Part of a small language model's weights: MLP 2304 squared ReLU.
Each number is 128 + 32 x the weight over its row's rms, rounded and kept within 0 to 255. Layers, rows and columns count from 0. Numbers have three digits each. The size before them is the row's rms in percent of the matrix's.

# o: layer 10 attention output (transposed), 768x768, rms 0.0276, rows 724-767, columns 128-255
# v: layer 10 attention value, 768x768, rms 0.0358, rows 725-767, columns 128-255
# up: layer 10 MLP up, 2304x768, rms 0.0383, rows 0-8, columns 128-255
# down: layer 10 MLP down (transposed), 2304x768, rms 0.0282, rows 0-8, columns 128-255
o724 101:088108133075197120140110133171153125130124107182088096073155085080204109175158097103138084065079090158106100143138098097117051097182096090151101159092152121138100192078145127192154112109144099107139126129153153178153174117077103097114127104098126149120114148146147146089095181124105188139164106158169139162187179121089157133099108062094164063118080100100134109152107086130167088124143
v725 102:165144117150093127114150085131108132090123141131088127127160142194130199151152140166165156100154132061185102169115091107079108098084152098105145120074116135103120119108135085105088108122088097075114104132091063124196165104097133181165168170121123111161133099137117083165121065162163160140102119177094148112116124124138094110135168158122125125120101118089124127151106126169106170077097
o725 104:128129182115150120119050159112095137072067136168105085160122130159130164124171183157158153151151111145159116105130121118110105147126091134162133104155163160159132122085125067127143099099023124062120136128085116126156127179084082155120099144117131148101150104070143120178120114125186137144122185124145145133131078163093124108084115150144099080113096090101132088100155155113156094092104
v726 107:105145151180163186101101160079108143110143126107077123088151155069155175150064101181151169191100160141070159162099108142167104176081086157098101077116121126164115137170198126137166067185135128077118170091104081072038052102114097097200092130100146099153149124152079127115111182120109099160163096116125106130188132131086144104101105143187108120060124161128116128166137150126101130079166
o726 110:112169166163076131200146135141140070143075112153131136097131114045166139111119044197118178139097103123098113153163124081064129176187141107155128141156124186135104140142178197110200084184129108126130173168061126070087087075081107090134177103077118108092115155224152102135159132110092089099110068139066096141141165140074139122137133155146127109122147115164166175118126163133131136120115
v727 086:166137166163150133150135192114118145089171105061154132160088155135109125132184125148094091118075123092096173082134099121128129096153086148088124089118115162165154179145129137144159165084137075114149141108106161154152050154093149059156141098125164140160103151144143138140083138154155113135196182140089075161107122109106121115161079128132152107100078112143076123147098125088134110068110
o727 086:108141152096149155199151125057083113173153141124153087142082188087114148137178156082191091127151131086114134076121133163104079152107159132163192113170081112162128173116154151111095169124119076169101122180093079145133128081124109130102170151146130120199151115163123143125114153143107102087142097169137115190093160169129140143133067066088142118131100152142097177168137131162127151174185
v728 102:126117120105109143142093131068094179094140131129144174196120143118109076157140165088119109163140074153102195122148089056115159160165138141134180141103159153104076105096168114090098116104156133165111139087058124099165107137104132096115099137126131081150098155143122094097132100140171110085135165162056104154081140096133148105157102074045067168170121170113133141139136083120114177063116
o728 104:129144149131119157141150172100093129131158132100167143175072200114090166124134134127138130155123128080108179135157128112157148150089134187118191143139128093133194129125125065138096146083117130140121109167050106116141100063056112148113163115139102065187114117150144110166116094161138079084175156110173100175088099186105127121121140136092105119119076142120101145158167177139081163165139
v729 107:192107144115119111139161095139139178129105149154178164201169110157146119132177109184082089122119148126141131078121126084093115126103088159157122126146181086149097131113112146084222122142133088133151136159188195185096081158121111151118134154138139096145058068146127180101107151118134126125152127118077134101196092108184081136174109149152094126160134070096116154150195105097190116122122
o729 109:093094101145127099130125067134051178124123146169132153138144138121095126131136159072140126165105101108132147150118147139184177150095124056107131144085147087135143125125143102166154208123193168107106124160145120179123154197174156107108093124145138156096113073143097148093075158159128175178124187149069149112197119093140110159146091094100180122114136075109102114170107101139147078120182
v730 102:138146149087130136129148143127164167186109109115101205110111128151127138124153118152068070142175114123097074154119173166072153081162151105162076120168145180143146165168152140114145100135114177094109161146189105110181110076168168067121065151117162135140150142107126184097120134155106099182103154075111122176132094132107150142169083197179174127109085072106180099124209141162134149146136
o730 104:113121111134132079155139079077196149102135208134121197173084103162119129073128152109104093071122165110102100137085154204141170092102124157104136157120134072147112101111172124152118132096197165093178124108157124170128167112194124120149088124153119136183109115119067135063079125150147168173135159146135139113138103114125145141156088155176101127100181118116112129091085129134081078161109
v731 094:164124139148140149094190127170173140195134077126078187095095086160117145156080072168133129180171185133116093124155112086108141189157133166102137132088164182145154079170091099183091139173109125079099185170099101152151090134168124132183089139106129125116173161107125196105188083105101106174072137121127123110124095099098151076109113140185124146114182147115158102077117104139111119176136
o731 092:135144144180145057140114104125165129163127161122140166177169098144134126119060152151092115142164167113101116165136141133128146095131127142124125175148122105147161148142131123134147082181165187150186121080127112111087125124131139084172115116103070107145105124103103154103095118116134118164135148081081142086170134109096136083142156125169080135116186075134144115130132119083060124134112
v732 107:130149145162097090098126083169124089168106084107189116151132150115162157068155053120114117162090101140109121197179099075116115112125154170181114129125143092177195136154092133193142095137087134112113074157156175151128164118101109176091103143123056153097080104125080061109153080099118135103085127123116201109216061140182125104133151175185141159097113099076146163145082123089104079171127
o732 106:105119068101141134108079139185102132126114164153121083105165115131147139180162141083105104102092106118146132125151129108132131103131115107168068143138171135119147152112125133129126180094183160088125052108114110114124156194094145105080090108120131158127171115104141124149073137118136155206123190151180131126235157079156110132114213128154140118126095098079158161149112047109124101089081
v733 113:161123123057150159123122186178173103167123122149146175125114089065131059045116144086149149124164140190145122099120111135151131129133096166149141141097073121086141149094115158076155193130093059175084074118170127108111186111090138108127100177155111151176175159104135098134076095127180123119156124126195133179120091155135153171148113160124097123083084129160124128111139130079096136103160
o733 119:136163125113158190100128166153122125132188125087155126143095123093095140116102122124087151081098148107107076163197141183157175134138104181101150140086130136094135166165081144078062077172100140139131070124178087137144171132162146150123125161123171122172094152111137115111095059116148125138099148191117109090140072178119082082077102140100122160157074140149093169169140131091111124152107
v734 100:171138147113140117091134102105105132110098092131115147166111160109121174169128130173114139157176142111169133134106159187083139145150119125115125169125151192098105163101116140112067093098114140114093116166153152139148154141104124139178158132051160143127171121169065104115176148104176122173079093149115174155145093078114104093122104183175097108086050067135169152097203118111163146133149
o734 104:144107134171150076136153160126155102159075111125093145170117088120100097072115134140161136128194175189153119117075144140110146101086123128149100109127129130149074118120198193133148152135088134088151100096099133109108077144202105065152112114130136157108130131154078155111131202081105125154125137131075131051117133096131121108104091192178161152109191111125175135063072100103097036147150
v735 095:142135148062141137111091147175164148129149140140170135134110139161139153151159160075122098124063088085143129176197170073169143136141153113163148145099087140142101121132115121174098113158165088149116183091129123170124138116166133130130110108120111131108121087053157150103124170181121117093185096148115078071174126112113124082154118084067098133145189119150108098133155074150133106136094
o735 096:135126109074160136095110131156148118153223131157159136084127160129131114168098126100136077084073108085089120133196085109145090107156186090168150174120148099093113195093070097175106178070131102127084139126116164138155168174108150128117076165108112114095139100161186087118089122157123128147171132118190077189150121165152186159158179067119139103185111124151155153137117097097167145102114
v736 104:165182063138127076085158102112184142118140137150163177108101112154109080154151134125143115154151114124173113123102083148072129163148145113126161161146085117126149095154128050127105154113160181158168133121097131105127159141115106176093148090121142162160164103122122147142125135073093134118117152110184153140090146173183097085100183081073085141090127147126084131105095138137159187215172
o736 106:095131075169109098101127139155118131095135113089141158146124121165088111115107147135142136122130192119164132147113151143145140149073141166104157130110140099145188080153068132110121186099158229125142127100162151128142120101143165175106157135112119131135143156073123152099134111128147126153116156091138156070111122139148101113160188059098108173106103109144101077110143166105106179168112
v737 116:124154118158167051167157168138105146126152102081150161122092160145183106167135152100144124151106125133079074130167168137167119144113170101217127173118094143126149128129101104141061151163152155105129154167093144137145087141128155083132102171119188100180135146126180164151172104144109143116081152051111153163090067137104140114124109124134149085096093128110087145090148096126134145169182
o737 121:098106121155136161154162149153163101096145142118119134094082131116082143062141129134166045105149203121116119135144138165157163131054167140136189145191106070180122202066149179106119120124169140119127158107103090162121089044150161099141095147125114126135168155107147160099165148154084123125152104117089164130134130154178138146161123071108134124088132126156126176140127095134043137175202
v738 092:159114104141182072113127158051192091140190076079173156161153120053168126137089072113170147187137148152082114139078097101129099106172125118138157173150093115174123149121133068146173130100112162140131096120138175090102173070170102085150093092159129148194095156159140178117095146183172140113124099141124064147089130131101191113143057150117128118130101143196113099103142174082110120117130
o738 093:119172069108147153136191167109117098148166125070178145186100143123162144099132120128101078132136134128109134124122187207136109056135128182100121140157055130096070117149185115137084086097123103165142071155128086116132172104130144128170188126124037094206077110131094129102088125101082086152159122127136072133036161177138122080171069149131104171119124121153096188138142094109109116164130
v739 089:137116062112103107097195061104167093127103156127080102095113117139117150102087092106123162128147108072131126086114113078179135172099110162154126159153171153164146148139115068150128107156158121105147148146102101154125106123134153165093181109108160129109114116117096137146148103126110164145091119116151154123074104144122138145094144180126082115137133158126153082084102164105115186111134
o739 086:130132103151098112100064125131095122112075142106094150154195120192154134076141111182144151125165148160171099109129126107103130137108140158107074100188154172107130096176092116108152135126080164117156098128144127163129130175151173095093083117110182160113189118053074131144228097120118094126111163118122197099102098097092075091096193155142089106129178094140141121115149135081130129077123
v740 108:047132091192104110140164170163083155081163164129102100048129135142148208101115087078104143199087119166145102130091123071223123149137148087182137182176119152171155174115154115101119145165120117187166140106154091106129142125118146088101111091139144103170121129156122140151155130200121131127151203123144155084078111172131110105127098129152140094078113140115101114141108110123112143151089
o740 111:063105103105137217114173154181039114078122147114141122110180132132134162113209095112115100116136098170168100128101156123150084095105076113097128114151119170164080151144136133148110095105125134132158156147121104164124131065131111158101115108147137138148175165059108143147176147143078153094129088120113202170092115115158128137102117131152133169128093170137113133145135032102100134095129
v741 093:120129114155111096116145146135154139095119154079104115086097152062120072144070105130119157185123157166113092148092142166096094161157169148124102156119091131098137080147150084149132159137086151162127044133100159081068166106118158116119127132097098138176162161118100140119144163114118099117068152080145127131061104138189077134091135092116154116116146113130091176061159167153168170112139
o741 095:136137131159105114093127104132094119105088117025133167189119089143107121120079171151098160203125175153147156168142123126124222109086142150116143126119116094105200113150102136104131139142135157171078106083101122123062107091122174155131119141115114109131103131023111175191165108091082074124114161075117167063114093172152097083139169149122089218126137125103157147104174115132064151148147
v742 097:141157162147120140102113145177095144160092121131063140209096131118125130095131165173132087070125105172136136081172111110195090137096115149163138143101124124119154083092124157069125141122123113052128127100118098123125092167148106132119118150072183138083166138159086107091165145109139162189090091131171126135149127113142096182142177176105083105109067157119123127125112156128147141136143
o742 099:138153179167115108099047127120133131148073094167065126116142119173125085166118172165172186121137097160129114135123096122117131160086131077157107093083176154136145142143098139136131150133113140087089130112108159078126082172169111094082064106120210142094147114197122116165115082090119125141130124184110108077184138079095099147069128153133126107126160102138163145115107122104201106078080
v743 104:204152154109144140111137122197153177115144125164147152126103159123113097094162136153185051127198172133152110119137147138124155144148127133140053152138134103058170135135119095122171147099130154143118129171133092157168107169088169152182071139103126131132134127120078108196155089177147092139045150134086165140174131094127082133136130129176074126072103090127100172141186134136183161101108
o743 105:152151174158140096168074133125137151166092175111123134150132117136055146122073203125099156158172162149105117134101104134127143147072121158148189114116151120118156103052133080092139141165075142138100109131097160127093093183178119093146117175132137127101118109155088139143117117151127091133088181155066108042133062120072117136107105172175142127125194122155145089111136133124142096137116
v744 089:140141145135091152087205167146114141154150135136042149092163093069089187081106102118134100142191183165173085118108093152110117194109136163191136117189113139109112126111087143157187122118136156088110156121176135121164088127159136131177095180072170125103103158087131108121167169148108170127111172094169201127112095084168090155112148111092115107159134109180119157068125131150103134100104
o744 089:159128157177096120110138093154108090126079122091095123164179104159123142089096151162080173185152156146148116132131152083152157128119120132114127141114134155104107182167105148116139075162088170137144119108161122119087089130176153100137070131123171143099137141107101142172162119098086097160089124132078188065120082075114065127101133171149088161129158146147119177137126064090086126131148
v745 107:078126162113075101116168153146056151130120156140081127128111131120182135168125145197171149122161125115127116147094108178188130138161113147111121154100130132146128149108117109166091115134110149142153079143158104133128117163150165106149129185110138137171131181191131080117101169186185153195139100147063159077079103113108163090151073166181145104111096113079153156110166145113137082091133
o745 109:143135117138162125157236115143107105114088069084148149131119069093138174102156087152127088164150118147153086135069132175126157062087107141127112165150099175175069145111169158117104097103076133117160138167075096113105125074152100111154109149126165126155130131147052133116136137080128130168164100065117123095068144133149126096135081178156149192096090127118113202142138119132098073176183
v746 109:156085136116162135109080090164128135122115162119122109164111164165091067114096222116097082137089115089130051190187181109107107108079134172160101132107141062142161148119088144090100107131143146080124183135094101128168085088143116171100120144108169151063135120089083174134098159132131101122066128083152138112147123116065091176137151095149158062085124118142118134111121079162164155086110
o746 108:153118131105166118181066106169158116133163204202096096087105118159090062161119125102161110083111134100099098125157107115109090145108128085134152131149179105124177154082107165124154153135164186057167167134135134162114110167127146121101052123114178163141148121150186111122091154167149169153113159161139149139230097101064158170115150087091148059086109084147145110120111166135139130122131
v747 103:117098102120077158167102096168147107156079096150141146152109140141117164148113144152168094119102170130111074141191129094188127150100168185127136141127139106141148128176094129190109168177084105087188167098091073116190148125099121162208144162101111126107139140104131135131160142103147149152091111113095127133157111112104118145166090157109048087091182146084183205168087163130086171183170
o747 106:145141129103104120109150137108136097165130156140126100131165124181131085113088145102138158107162175062161107160181124112146123176168184193179157174144114133111152166135063154172128050131115167036101162105096092110172085088110145121167086159044169114081115135152169093094158106139117132094150141147152115142171157095070130097099128091110166126123119128089159163135118076078088171169162
v748 094:084110172092097140137045174122092117107147150113141094132132153126173124138194108054150115103073066172145146112165093117101170154149085103175184108102169075179108133107139122140079138153143077179137135084169132183141127108151117094069134131196125144128105105160135142134141174119181134084202098115105108161144201085151140127109172058051109064212168167095129108174086110133103135064085
o748 095:148153152135152173146131138103104120113169104160136081093106203101121121188164122093170134125113067095118171100130112128142072126135188113167145100150126138125112167105092145155104153115132085131109121158116146115131107112085103163095160107145157118123166138181143087144120134131114115065183099126187104200085141131124154197100117109081169096123066124156100160149145170161164156135144
v749 114:124120104107147159061115113143150071168115085171179116108119150101177095103132124102142191127129130122142176116146087166159150151189132118091137140118101123126161147148082122120161177051114087130090086130159112112142135152098081123118140159129055162092164127118123101114108178099146076108166088157147111095134100139151154080160102144138148143139104089162154101158135136095196101156094
o749 120:173153108088147120053146118160121137200144069122147108174157090091188099145122162086121119107090077103166108179125113132132106116215039144141118134028105114128097153185116148128148130128093102161150065105162088106177158128123107126173171130084110125138099155121117122088093130090207120175157068110141099089123134162131128096128093146103126176167086113074111140102145100125136079098144
v750 109:160138163119123129103155092135100120117127102100070116159164119127080151140141113205125153086158165115127159027151133103137124116128080099082167124149114153108089116094129138132216097149081125135093124119137036187127108147132145089189152122128103078137132130173146151163105152167117154162075152139105144137155168131075152133099128125117054188155146178148077167157130160166146149121124
o750 111:135125194189129091158147128073092206177119083101119130148161142090126163109090130137136177205169137138115139073119123132146125156128132106095136079139120131156052123121172115117203112195057082182090166129123080118124083135168146076196150155131086105096100085155120139167150119179134118144103112127063097104086093130100166122132077134110140117134165115162100133131139143137174113125229
v751 114:168143097193095117152114091120083124112070152136115095115137093117161185072122052126101100189108092141130165174108132143107118115110143143124159104154156145141125129088116160144122101151144133117138080144110146146094160117075139158130121113092108124143093126102096083104154096141090111153125120149174140144190136124192068155132215167121118153158142159113124151136067135093160138165086
o751 117:152158120124095105108119154164113112101069170096137096135180135161147149121166135137130150150109070113165143142111112094128161121137158115145051114155160160130169052154148114169138128095145181048101078135083123102100122155049113151083111081126129123083157114100109126155143155105113142142119148158151141118206192100149102097080183115156064121141124147062126111165141128065085070121083
v752 111:075143103147104095093116103071078157109072125093083142135087155115105139112138130144130103116125095120131147127147092090118103085132157126157172099167153140175167146119071156149063098121144154129127086090126154122093073127187134167103117117141179121102125126096130176149172155074129128123169133093165156154096142091155116126111173107072122079110187136139097119107090091137085183193136
o752 116:115121126158096112120107108143103100088107078145101124073159157164151106113144097155178145109155143127183135094074098114110148174073208110114059075130169157138117111189082205124111193120179171106112167087178187113140064102142102134056113087133180188060194136117160116116208161082073145081113079146154204154116176068178085154141174101112111099120148153104158115132101105086098167111119
v753 100:120078130079117116186121137137080133122113113096100135117170133171139158190115150136113151117091104154112139067212131115186123091128150151112144064142133128108156141099168084170146146187136133114166148121085162122138107109157080083148144143124171095111115151156157126155118154174132094122199132112103086157117165090084172121162073080077123117081175168142113082137093163116077114072118
o753 100:131093169076093187168105132093106128150146117162122106105110164161135136117136105126178094147166098144079138121153105062118104217164160138139168107157087181128113192140126089099141106133054049146132183191068146131141129117100099132120155127078108130134147108122165086147178162149089104038152066145109078191062153162153138163172154103077106049126151111132119132151111124150152172100161
v754 105:136175144190126136126123113120174107150119173089183103125122094161114135137083144162125087194187124144093162197136175180102090184137156131134082189081153148162105116087183076165121130201201158143115120169127193113097118160113097127157089134108163130093155149105122129137159137114139140136121137117102194111111132116206097104105130115121152075162131048096153159163125158093144145109156
o754 108:146105128132123109108144111163124128131056165112133158202117103138177141098155185086086039176114096210182142148119158105106180116099174165151060127097188102131174099094143105168137217052178128121108070130097141134082143167119176130104096111101137134133155121091057142126118164129068081138154162134107176058128145080092135126106120147154100144113189107091175131105105112098104039149081
v755 097:089072138088117117133098092139164135162117203197086067157117125088165136154099173177146146058131136164142123170180117158108097097094096139106095076108135150074107142103188165100137143187142082067080145137113107099172147166122142136110119115135173167102146114144158132144149126101101169099130099133160151105096118097147140143080107181147107116115110145135118087134118147186113141109134
o755 097:081145160087147152148076159129166115092128096192069102051124132171123103151110098165135170080111113131066107098158122107095103167175123080199177110099182184120143187057077128084184115159117115109140201114151194109143132166126161082133056187124182134070145132124197125129136115183151117118112102138092117137185099107126141160126157167158177072122136088141153095125114151186195122083084
v756 093:161147081112135137162120160115119144203101104195058126088132099116171065117130080163119138127147187115080062092115152185115075140115120146074146149100106151136160139169152101149183097131083151144091132191066138106144187098076175137171141134144063142148102171131085140114122076128154116149114096109153103149148101126136145151147090181148137144101172162045100120111185102199133098145158
o756 091:131145149126158074106188131140182107099158124067183169158142078125142139122085144142103130137129149094125124201118166179158135088111124170123145181142104103139148130129138119156122084145120194144181142111105102114134133160089141112190147150116072130154060159100104160084085119092148176190102170102123074088181113147110166068106086141193123173102094098107138125158135083092095103176123
v757 106:064138095116210138092194159086172114132111095130122096085149141134185145141092072148124152152124121168104113076167166078179112171132131126121084135169095167102160132080142124167120170137129121105131146110096123105090138148110118066169121104112072117138133161103164091102172136117097130096114107128146142113135077147075168141141141147141104162147111185184112078112141145087102112146141
o757 110:105111152106126139096161159185119099181168077113135090082184083052171148114111083130109113119121166149114116120129096087148116137181087137128110177123090169118066179160150163136177046157107114142111132094110094105145141091127142069176176135073110150118089160128167166109151167102109142128088070150152123104144150145142174086114134130099144130077148122134119150134137061082110113110166
v758 103:120106072117166107123118123144075149106056186133144096105150151166116166151101145137138168165156096167185087120137095109161153151112148155140152108084128079185148148042114095129071186092116068092141149160130132104148101167122186145136145174101144079165153162124191133125170119105130129126109167143115183167129107126184081113139151088132123114125134137129107116092152147157095102113172
o758 105:114110149129092180091106118208083123151121083102093072069131137113095128076117131120108068114148170160177100141092088100118151122090156121144103177132162140128159150117087173108111167161107111136113109103141134147132068139175117145099105141134198196098159132083109124152229188094085147096137136126165170104127102097159129142102149097124119144119115141134108138104120089083131106122203
v759 109:080121095123134095096107088112135141185162155106122157063104098155114173088162137118121110138146147121143128118090171167078092119134137078112098112212135159153141085121146162149115122115167166161106174153224120146125088149182104161076122073154170121133132152082103195101146141132131116116141098065144139115102136097127131137176101089131170184142159153174113085100086130169103109191094
o759 110:105109081151059110130166069130155124100123159118119205158167101135118113114130099126094100141128182171146109121058123141151109087092122107092085152121113107118134037180127148142106123128195144173165151111193185160137129134224196141153132092176115154133123115095115156068142131133083149114125135127129149116106144098168128115207117128155136152138194159144096103100119138089125121146122
v760 097:079109097114219123096135173147170120188119147177122151141154097137186115172089089073095134082078090106115096124124147133129102147133095062143186165098154153139151166204099183132102160134101148145143097144150102142191118134133125065109150148178169121118139121146131123131097106140120156136134108128094073113102076125111159152152131157129101119115144122098130071148113090159132076186123
o760 097:079108053080185147141158126086178090118198100164157154164107133180200111151164116080134098043101109059086085142142153157148081072115088140127122123138080118130102203125108098127104132114148149166177131153175106118153221131149135114116056105134120116175099156147138105096058071133158129184120101118143123152127081124127141156155108172101154091134095135121163213168111057122149172144122
v761 091:129090134110185163079098140082177073101166173140132143168148104198158143099099126066141150065163121080143132178099078135155132095122159133073148128108093144150126121171146216085088117065147105170142119109109160149160116182091117162101193151124120134135126091133132124099137080074138138081184075194109133130082143172101159076149165128083157161138183153133112094148149103192159170172147
o761 092:148156071112129108099104128077116081139186103131104114142079174152137070130154105092156133092074118107133148128092134138147078058088132130151109143128122083097175058115082099124049158080113134129112126119111135140205126180107098153113107071201137082169122153139167080122071050131118158174138171125210063162103115142133147148124147130099088115152087149115109083135144112138178166141083
v762 098:119121119155123144114158184097143111119181123120137183098119114092120162137152158187163167171126136136098140084118125108150136129154098137056160137129143141114153141159154179126136111130114151129099115180128056140063158134178094094135100152150133136129118151155160154167174143136116113103157101126142104158037133114080183098170141118119078170137126120169149137075104197101075140116100
o762 099:123166140140097163130164111101118116159135117095167142146140145125105150083092081158117208156160164114120106145166171141119123165157139205106188152136060141138055124190090191104153053197075135174153154109127121094124102066159128074188162134103106116153131170126113148146169092119135089077116079128094158141090121123097151123156108189092095167108137174147118175102193175135110179121113
v763 101:084133112150133130120083124039169079097139130080212161157170139109139129088133075134103146124153121115094211094112096097162138118161148118155132108176158124109135133126107189114181153074126089109118134166090203116118142121116095130090129090159084130140114175133161094070097105094144098065152109184098119113160117120135109099187189099122117110172116183168163128162159140139173116199159
o763 100:148068053142105143139132080095110112170129084079138123137133172074140134134104135098159104098115175146148162137093107128151103127130135149130105121159076093175112076154160160144118155089166143137132048132096125095131081148141144113148216085115044112145131119129166135114076150104092117124156115157173084146122201119208126112174119148083117117140155173138112154139125108100141141131149
v764 109:166109177063094139140092120134106106079143158090165164206151164123124089134092167100161100083105082096150177107234166079151120161141154199186133124152150132102110129140116113086159133083156121143177181126103082130134116146111129106110117137162121130085144130095152127140097104119145085104126160137094107148182171075123158091135141047114120122110166103094158156155117155070114132132148
o764 114:196110131137114113129035087114125123216159147165105102162138202186078146144074201071149104184148110100127171148174085081150111185150127165115125127116120093118175160135117090169128153102130125112101109152071107130127085177133119109093116144103144135161165098165144067132109152148097067118090183141113081130141090145128102179145154124062095069164169103144126166132103138095147193124197
v765 099:161175121147046125133103102178128127142075166107095111160102157146098117178121160096148154136209078135147185171164112117118152167135094153111105138089155100150135107118099077119091134159111137126176077081126115069106116086093134130144095115126153145094143140138135143183163062066137117109109194166126150154115150093152103117069109076080104127060108125080111149095137133145133211074146
o765 100:125092197153104083180074077121084179071066166144101130134124133148091150123111183132131097150154168135147137112111124133105139166068130145089154076090196081158231096077104077118132162154115188120121121123113131153116113152092130133095142157132152129100116131101111129163128112129147112105097211128105123113111103095076078153078159083117077090131160070134146109123094112128144174071127
v766 102:119079141106166121153126132180146144124071170176078163168173121125172120119144184159105105093075188092084082155169180148156106103061103150150052126132126093126108114116142181111142161176110137139116179173136091123103142117156117100131114125065153125044144118167101140095095155136109099130079174116102113151231077133129142168126099174206145068070108086151150165171192177175116121125154
o766 104:088158145113143138145103127134163160109110157181117139089117083125085132150119115153108147122088124103078062147188176154129150146159135127130161171124146095081130178075119126139191127165150131103158189154139158133144137158176156085139071173117157108104136099163110116088100145177130156172106148140059116088182092104058139167103117142168194123119138097131166129089093122135175074134130
v767 104:113157124151109127079108139159111113105120102102128134102116151080149184047120118127167206094124157106150076175103109159087148106083124123138137150142116130162153104166125171163121088104162104070077138133162073097145152084114170173098122130144110151102119095164104109160151152122150119202105067090148191156076141167088165133168129117140120151118103143124169123105126147176074116189155
o767 107:145185117155140075087149144132120105095061125130092077139172080140179110115125110182083163094130151103193100088108104114139080138162107116151081124122155148158087098158106172103143029123084155091135139111165079121156127077145094167172151098109159131091166154130096143116151141063166169192118157140162154074143090108090091105088145160150135133134139124133129090075158145095139092152094
up0 102:168141125132126117135105180137076153102112152114115152147143181119068165184122093109070131164106125141085126153139117178100121184091170072162114094108116136138158063108112200148121111093116141174092143125140146226157161110133092097090095105163147083171124172101158070182061160112178140093190107160141169100149118095099171168145143138083077106108086079140178156156161121187169120148108
down0 101:127133074159122121172160073173154144087199107140157155110153202153118117127150120096112155084104099103129130184119136140140124133143104127066101098103148075121124107077100193113111165177106073177133098139160137115148134144156160134148102158155126086106122105144109123146173071111138163161126151085119090136142136108139181149128093157124090084169074076163173130128147124112133121205107
up1 103:151082130116157107121160159120114161125144113116113152186134171169104056112190112127101168166150133070106097142151133139151069123111173160113128108070106177147100117163146169134150191112112173188092103180079131200171100124113049116156082108157214097134107103086160124091107071116091095102193109101135119106101092199154170063103127099119145102107161121085148125113117098149082089121145
down1 102:161136095107169195154125123098133070105110179147085106116145094114126092138129091188109193164156187112101059056114138145152137174122105118129086141106109123168149138157087194130116161106121087121102108170143172174176061145138075130157128100142134192122111135120130159173119108118134125170120152076140134149160167076061116143144113134080190173144126073109137113115072140098074154157101
up2 105:085127164058155125083097124130125120103146098192148128175114153096133095184139139099158084163134060076095101139106145144184071130101117128076143161115165179108169106093143164126182108127120133104106129124095094122154162108087077163092051128092151149103131116075099143088091115121114147102154092189132080092116121134096139134115154170109195051095123154100096145155095164135102113155110
down2 105:186139124102112109143099100094141139149160103133155187153190125136137145102122104097131120125172104163129145134113107115131155118155143152111094187141112125113109132099108097155072113142093138126152100143170122060074178134113163091147059091045168157089135149065151150134169167157076126153166163109066164122117128073155159135125142140104027147164109232083121121120038147101153131134103
up3 096:114151130131124118151160101156103100150141123162135078131156111143125111208135111166130158096134080086051151079124180147166152150085104126164077127087112129100157097147164096099149119157143144116147126125057098095135136136173174164145114089141119150118163111123132118099090103103158134212167164125163108130096151129115139123079142106170157086179135109132174148113073137137155164179132
down3 096:070121045055135172076122144123174157152093179142110146147111128140138104106170126126158153129121180092099159178163131128111214127149157132126170088111123145103098127076165086129150107143135066049110161109162104113109165135121128212122148049130156153110157120149127166120142135146122113084178066154140143132179135091166134149109099126164185141146148078154081190064159123123139138138101
up4 089:070102159126114128119104156135079155111100096112137111154129149081115166133168071142122126187138156054089151123113096128123036177121092115184108099077152107111202084127151126129088071145184150156089160109145162147082149154149095105156169148148083145102132121130123112154154107116075120118142131099135129103123120082116130109169102161098118124159117135155122105149111109158160147191109
down4 095:196061075120105183153128127148148132136102169128087142107131133121160117152201091119143106129154155153172122119125110065154110113099149173179151186114077178145156172123129122099183134148109178149151120125132178115182106122124112087150144118126135105102133142134140088132133127134131123122118126084157126147141117064111086106171108119121171119141174089090130115147177178149158124094121
up5 088:126121095135109140116220132151098085112112082064169135199154102137119185095079134172110164220203151123123156140081177157139108127127131140088134133120099120134119078187141121159141115105132157163106112110105123189127138089123164137136154133098121101162139163128078158095169128126108125117116154095127159112071152172155116056139143098132149170124119172172121104086179158100081161162112
down5 090:123117129141118164106084083114128063143136137206146190060132149130106107178134150162128096078097122087100135133174134085078122138144129124158125152045142109123110172150128147120101172120107118105147159160122144099154123173148135144104115133138181119070109160153120112116129086108146156086099161163083115154169152088113132189108113120122191093095104092141163106134133144177200191100111
up6 099:127096100144083131112096118157128119156080109147080085117130129130139142106088140105174133151211113178152109136152141112064113137128115119229142152087136138168115098173120126152090173098135127109164138089196151117179149115096126096135093048102176122188101178130157169094134111153169184129093117098150116110158111101096123087116093128147082062125172208135123171156132108089065164086149
down6 097:087134121188092184062145107128103103105096165095124174121194080108094074102181128117108138072086187125193133056053132166113140124117105097144061134131085147125139122125145115131139185148101130097125163137160151164119102111154144130184130093098154129112080166044143086172095100134148138168195106086158142083143079155114146096137129143125063081153159111144073082093180152157135159105141
up7 103:115139153098142104145100201111115111122063101155142121146145153100061131199137129131160133098166113145177159157103121122140119204148104154146214081131146128057165097185176161143092160154113109170132143132074147130168168123067160136087133113113111099152153169140151099121068139117129107102092076097142170137181122152173159086166130143140078126159147090143156114100079125097119146097102
down7 102:105148093108055086151121091142151178092101110154148097064187141094115149110154153174164092151070138095146160202150140103141099173133148080091158168167069115054191149120122147177092138140072155068128126060158134126163150132153144219108083130134099071151162159056153173201107085096146167119112163161121082125123117142128114068125126137112152034084088166138082112118128083186128166101210
up8 098:136118159106113116067139097060166132121090148208127168121112097114193092097124146139055096164155111103105085149098136127175110182098158136138094097114150122093112076114101160151163102162143117108129149104110091134138147177166153098124099058139140158141138150160188039055104096189124138151133161164066173110175055157181189084091118087135131135091161181151138147116086138128198038118173
down8 101:111118138143085125116141136109092150120074121090198145111149133196128141132170142111084091143158138126141092134150084119127156096104120147129141145133061097170124101110182142203116094172119129130066075138149156109116120094121075187121147109153091154119104136117134167175092159137091102149108103228101153172158159132188180161084148091153093134192132127138170097107117184136109118082136